{
  "vocab_size": 6759,
  "attn_scale": 0.125,
  "init_out_by_depth": true,
  "decay_shape": "linear"
}
Each number is 200 + 20 x the weight over its row's rms, rounded and kept within 0 to 999. Layers, rows and columns count from 0. The size before them is the row's rms in percent of the matrix's.

# layer 4 MLP down (transposed), 1536x384, rms 0.0977, rows 411-419, columns 0-191
107,182,208,178,157,230,211,208,207,191,240,213,198,186,194,201,192,152,205,189,168,156,206,235,180,219,206,195,186,202,206,180,226,208,174,209,164,208,207,171,183,190,198,203,192,168,193,152,177,187,193,205,213,203,212,197,211,206,202,222,193,220,227,196,205,217,194,193,219,225,214,224,176,223,203,179,178,186,182,231,202,197,190,179,188,214,194,158,196,188,198,172,202,175,194,195,202,241,229,198,207,186,197,190,172,214,225,201,191,185,195,210,188,188,216,216,208,215,195,218,242,236,208,209,205,198,216,161,215,234,210,156,244,230,186,198,200,192,187,210,176,219,180,197,212,229,182,234,147,187,206,203,194,164,203,197,215,195,208,189,204,205,197,207,186,197,172,197,179,201,195,217,191,201,184,186,191,174,191,197,169,231,145,187,215,219,203,163,218,215,241,185,203
107,198,236,199,205,172,219,196,220,249,187,222,209,157,191,202,194,212,177,208,188,195,244,167,202,166,230,201,165,234,213,205,191,219,218,187,199,182,190,207,218,177,195,180,214,214,223,214,198,182,225,199,188,201,172,199,185,216,199,194,239,173,203,151,208,213,205,184,205,234,221,175,244,174,213,174,205,231,164,174,205,225,183,194,237,197,198,199,189,194,156,190,197,179,257,236,177,169,215,199,222,180,253,194,201,201,211,159,202,211,218,224,205,217,199,201,188,204,223,192,218,193,220,181,230,200,181,207,198,188,195,173,229,200,232,217,183,203,209,229,213,225,215,201,198,210,210,217,197,223,223,195,218,224,184,186,225,204,170,193,190,165,202,231,204,222,186,181,216,179,223,219,176,188,199,217,198,212,213,178,194,180,213,179,225,198,194,208,179,194,188,222,197
117,196,242,205,205,214,192,219,182,165,208,218,213,220,196,183,237,219,157,175,218,201,222,199,191,188,209,201,225,181,179,192,181,215,191,191,225,185,234,217,205,226,204,214,206,217,188,213,218,176,224,224,201,178,210,207,195,241,184,203,226,205,191,212,212,198,213,164,222,187,224,188,173,234,191,193,217,183,182,195,218,172,173,185,209,229,194,224,168,202,217,199,221,177,202,204,202,194,215,227,191,211,189,182,232,219,173,226,194,181,192,179,225,206,197,237,183,196,207,158,188,195,193,242,228,196,206,221,205,223,259,223,225,178,168,179,222,191,210,226,184,205,196,197,196,210,173,190,241,198,223,223,223,216,186,188,197,199,227,217,204,188,205,207,189,197,226,168,226,205,182,209,201,260,227,196,186,210,223,196,224,182,224,158,205,215,202,176,215,237,195,194,217
090,213,228,168,225,219,203,213,190,207,154,180,202,185,215,190,181,188,189,242,227,213,216,215,162,210,209,207,193,191,221,181,195,187,234,192,219,202,228,195,211,208,177,214,198,212,201,205,194,216,197,186,214,163,185,186,229,198,178,199,210,192,189,177,200,247,186,182,215,184,193,189,224,169,190,193,197,213,214,210,179,199,215,164,182,211,172,187,174,206,205,205,191,207,196,200,197,178,170,201,182,237,207,206,203,176,196,227,170,184,180,208,215,193,212,221,188,222,179,225,197,207,208,242,189,226,233,224,155,201,225,193,208,204,190,197,226,182,209,179,210,248,188,184,207,204,198,233,207,198,182,207,210,213,234,203,217,227,193,201,176,189,209,183,227,223,236,173,191,188,172,228,214,186,197,192,235,179,190,212,206,187,180,194,188,204,198,214,169,209,215,232,202
067,226,177,205,178,183,207,215,179,158,212,190,181,230,200,222,189,207,231,201,204,200,189,194,230,186,227,199,235,214,237,182,217,221,204,218,227,192,186,228,233,207,210,181,190,209,192,227,194,187,196,235,177,181,195,205,220,220,211,226,187,210,180,239,181,238,231,209,183,220,206,186,168,199,212,193,194,204,181,180,221,198,229,224,189,221,200,211,225,211,199,196,192,204,213,223,185,203,188,233,179,206,212,220,160,194,216,237,227,209,199,202,218,168,219,189,199,216,204,214,208,195,228,173,186,212,241,204,240,177,174,240,224,163,204,207,219,209,204,193,181,183,189,186,170,207,199,217,244,177,193,217,217,194,207,207,221,187,181,247,184,228,195,214,241,202,189,221,207,195,193,177,238,164,219,208,214,197,168,162,207,214,185,190,195,168,206,241,176,219,222,166,201
117,184,195,187,249,181,176,199,188,204,200,197,194,181,219,167,190,203,152,183,202,178,206,161,174,203,202,214,177,211,227,218,203,231,202,188,192,178,161,187,218,195,223,221,210,151,197,196,182,220,170,225,168,202,191,202,208,193,205,185,162,190,231,210,169,174,189,213,196,212,190,192,182,211,224,197,204,154,213,189,201,212,225,194,181,194,212,192,214,169,255,186,179,168,205,231,202,187,217,223,192,207,199,184,186,217,183,229,202,175,178,185,218,162,193,219,193,179,219,255,201,202,185,220,232,207,201,174,225,234,207,243,188,193,228,194,164,182,221,238,186,158,154,233,168,203,226,161,195,197,171,174,217,202,221,231,177,188,202,207,163,196,209,223,202,200,205,200,218,146,190,187,202,205,224,205,221,191,199,182,198,213,212,193,210,204,224,188,215,185,183,215,210
103,237,197,206,172,189,189,170,211,217,185,181,222,145,203,195,179,193,173,182,176,221,217,207,211,187,219,180,172,180,210,202,213,209,160,205,216,226,213,236,213,146,184,178,196,209,201,175,192,171,219,203,217,184,180,204,188,184,165,194,200,226,201,210,196,187,179,186,215,216,214,200,205,208,227,189,228,209,183,219,227,219,190,203,192,188,155,175,191,148,166,204,177,206,170,216,203,188,188,230,214,196,173,231,175,202,184,216,199,240,183,171,179,172,206,178,197,225,200,175,177,168,203,164,205,234,204,185,161,217,225,202,174,193,219,167,195,224,189,211,200,213,193,192,197,182,176,184,188,170,191,188,171,220,170,156,200,214,214,182,215,193,172,184,165,197,213,227,209,188,226,216,201,215,183,186,249,227,184,220,200,189,214,179,227,155,189,154,214,243,174,235,208
099,205,185,207,204,169,214,165,222,189,219,187,205,205,193,210,172,182,205,219,170,215,198,237,198,230,230,204,189,243,193,203,203,198,203,217,217,155,208,221,225,195,203,183,196,229,235,183,204,197,212,228,217,162,200,187,226,237,232,196,202,190,184,227,222,211,197,190,175,213,213,199,229,148,230,191,218,217,201,182,199,192,182,189,225,176,188,198,194,187,186,174,200,176,164,220,191,184,194,172,194,193,206,191,238,198,206,239,182,210,202,179,196,193,234,200,187,208,202,168,219,203,219,203,197,206,176,210,210,185,232,197,194,192,176,219,170,232,183,209,209,188,180,214,177,214,170,209,189,189,192,193,188,208,175,220,186,154,252,200,216,218,193,218,201,193,211,187,192,203,220,173,175,202,218,207,171,201,166,204,191,170,222,197,169,179,187,202,187,159,180,182,169
105,209,174,200,206,195,158,192,214,191,210,208,189,223,210,234,233,175,205,203,213,200,160,208,203,215,201,213,215,189,219,239,188,184,213,192,208,214,196,196,184,203,230,153,198,200,229,224,183,180,227,185,175,225,194,229,234,212,232,150,231,188,174,196,234,184,175,188,188,168,214,209,180,209,177,176,214,203,171,165,174,182,194,178,208,208,199,189,190,193,165,191,191,198,221,212,220,220,207,232,203,241,207,196,249,176,187,219,220,210,202,198,225,201,215,168,188,204,229,219,159,212,169,208,193,214,188,210,207,174,172,200,210,223,190,206,184,191,201,201,225,220,208,196,212,207,231,217,180,181,182,197,191,179,236,198,211,220,197,192,192,226,200,197,233,168,165,219,200,184,212,243,215,197,177,165,192,193,205,175,202,238,201,230,215,215,218,213,218,184,191,196,198
# layer 4 MLP up, 1536x384, rms 0.118, rows 412-419, columns 0-191
104,238,211,186,197,232,182,240,181,219,179,215,204,217,209,190,202,226,200,202,186,171,234,164,222,200,228,225,170,216,213,206,189,197,219,214,193,183,200,208,182,173,197,218,209,173,200,196,209,221,216,198,207,209,180,211,184,187,244,218,218,152,215,213,200,182,199,221,183,238,197,215,224,193,156,210,185,181,205,214,205,207,215,186,181,179,180,199,217,218,224,178,199,222,195,196,208,196,188,191,211,226,182,181,235,193,199,164,186,238,209,165,220,215,176,214,212,206,233,235,208,184,212,205,226,191,200,200,222,217,164,196,174,196,189,208,202,181,217,204,198,180,190,192,224,235,194,199,180,185,192,193,200,180,189,220,212,182,210,232,169,189,186,215,181,197,197,180,260,192,203,212,184,211,203,215,228,223,218,168,182,219,155,208,175,212,201,185,206,197,195,166,214
108,193,223,247,228,176,174,220,222,248,243,195,231,215,196,214,220,207,178,195,199,190,186,220,194,204,176,179,214,192,171,173,218,201,198,173,174,174,189,205,194,227,201,197,210,225,196,184,199,167,204,179,201,211,207,200,176,197,212,208,249,190,201,208,207,227,241,188,184,166,185,200,175,218,181,184,189,191,215,207,224,197,204,171,194,210,236,217,165,220,221,204,217,236,192,220,200,196,202,197,224,204,215,184,198,179,185,194,225,191,174,169,183,194,185,212,176,180,227,187,187,192,150,214,203,200,239,219,203,221,212,192,207,165,199,207,211,210,219,185,162,224,206,176,197,215,187,198,219,199,229,201,188,200,169,195,189,198,216,234,147,214,168,172,187,184,205,195,240,237,238,186,233,214,170,159,189,196,194,211,205,213,191,196,234,186,195,195,193,204,219,174,232
091,219,204,182,218,197,199,236,174,194,234,194,210,222,215,207,206,175,219,234,227,206,200,215,199,197,174,212,197,176,210,208,215,227,201,191,222,192,200,221,207,170,222,191,213,177,178,171,210,206,174,185,191,207,211,183,189,207,193,132,176,199,200,199,175,207,238,224,206,191,219,196,190,234,196,151,201,221,227,219,201,207,202,199,179,219,199,189,195,174,209,198,196,167,216,186,192,225,227,198,137,141,172,192,182,221,184,211,188,191,174,187,192,206,223,198,240,203,232,176,199,245,209,187,188,184,147,198,247,212,216,191,200,198,213,209,194,202,207,219,212,169,217,183,192,200,177,204,219,163,234,233,212,177,180,225,215,176,193,194,187,190,232,167,171,189,200,181,191,183,189,192,208,206,228,231,226,201,169,184,198,211,207,213,166,187,221,216,214,218,172,195,195
099,206,220,215,182,177,206,176,235,212,216,186,170,198,197,186,195,208,179,200,217,202,199,175,199,178,208,196,225,209,211,180,202,211,213,195,199,190,184,186,205,174,212,204,230,205,217,170,209,185,211,166,235,206,179,207,179,208,203,224,209,180,201,240,198,213,204,197,224,203,212,191,227,223,193,167,180,196,220,189,172,221,203,176,172,210,198,257,199,226,197,180,181,193,231,236,203,182,196,218,160,186,203,213,187,211,193,213,208,197,186,188,200,187,189,194,215,216,203,208,179,184,224,203,175,184,216,206,199,217,205,211,176,199,214,220,194,235,188,198,212,208,165,211,196,190,205,204,208,186,185,205,186,188,168,214,233,181,207,227,179,204,210,204,206,194,220,182,222,190,192,170,216,210,191,222,233,216,219,211,234,233,180,206,200,229,197,198,182,200,218,180,225
105,227,208,212,173,217,203,175,220,208,183,180,198,176,219,209,207,205,210,227,198,183,171,191,214,207,194,180,169,195,196,233,194,225,156,197,221,174,199,162,191,222,234,228,224,207,229,229,184,207,180,203,208,180,180,196,190,191,210,223,150,195,152,231,212,219,203,227,200,169,176,178,182,204,189,234,229,208,156,189,209,176,211,178,192,221,192,204,239,180,197,222,220,215,226,187,203,217,208,219,200,193,193,198,207,212,230,178,195,238,210,220,224,152,216,213,192,199,183,213,186,206,184,219,217,194,214,238,182,250,180,239,204,241,200,191,209,191,203,167,203,157,199,204,181,192,203,205,194,202,185,181,200,220,192,217,227,181,186,183,160,208,199,175,188,170,212,194,185,183,189,180,216,196,170,180,179,182,206,181,238,188,196,201,208,236,212,230,223,162,195,203,196
106,185,189,198,182,180,206,184,176,180,208,180,177,206,179,170,232,199,207,212,180,212,181,209,183,217,207,180,202,163,227,186,209,166,226,200,191,243,212,213,181,203,230,187,177,178,169,223,165,209,189,218,228,196,192,184,200,162,186,214,201,184,206,196,188,172,152,178,219,171,162,180,202,190,205,217,225,169,174,155,223,201,215,205,172,240,181,186,203,213,195,234,222,221,211,221,184,200,167,174,207,175,187,210,216,150,201,201,231,214,228,170,214,233,207,204,176,208,188,187,218,194,178,198,185,203,201,160,228,209,193,196,177,190,237,185,181,220,203,191,194,185,245,214,223,208,201,194,181,177,226,180,212,189,203,212,170,177,181,195,220,149,213,166,204,200,189,203,204,192,199,208,180,253,208,223,213,179,186,228,205,205,177,202,211,216,167,218,184,257,194,198,184
102,201,197,244,193,191,187,206,213,190,219,254,248,215,184,210,160,196,218,155,184,193,203,205,181,202,205,226,206,193,174,209,202,187,162,209,206,172,202,218,187,180,205,189,189,220,206,177,183,239,185,213,219,212,173,219,214,220,205,230,195,175,174,195,242,249,204,186,167,198,209,211,182,187,211,187,209,222,197,169,221,200,186,186,209,181,197,175,181,209,205,201,175,207,212,194,258,182,195,228,196,197,214,235,207,199,199,222,221,191,221,162,209,183,186,214,174,178,194,177,205,226,182,194,208,186,219,177,197,195,193,187,189,164,205,151,188,222,206,206,197,170,209,194,217,215,179,183,219,171,217,200,197,215,221,215,183,160,212,212,189,199,204,207,235,192,182,186,168,185,230,171,221,163,236,204,185,195,185,184,210,191,218,216,213,216,208,207,223,187,185,215,194
103,205,236,198,204,239,212,229,226,167,203,203,167,204,187,253,198,193,160,195,203,225,213,204,223,176,186,216,179,211,205,248,197,206,168,189,224,228,152,190,192,212,200,189,188,199,212,179,193,214,218,227,177,224,215,193,211,227,206,210,190,194,206,215,203,215,213,184,208,182,179,181,191,203,188,195,201,213,186,203,209,221,207,155,189,203,192,211,192,200,240,177,170,222,220,177,218,177,199,203,205,212,199,167,219,224,246,208,215,205,190,168,165,200,220,198,193,170,231,202,227,197,197,210,207,198,192,255,191,210,212,213,209,205,206,209,224,230,160,193,212,256,216,205,243,190,194,200,214,173,216,232,168,206,229,209,192,162,202,203,220,186,179,187,209,214,220,191,210,200,198,197,202,210,208,163,212,236,195,205,173,187,159,199,217,225,207,165,196,182,205,232,207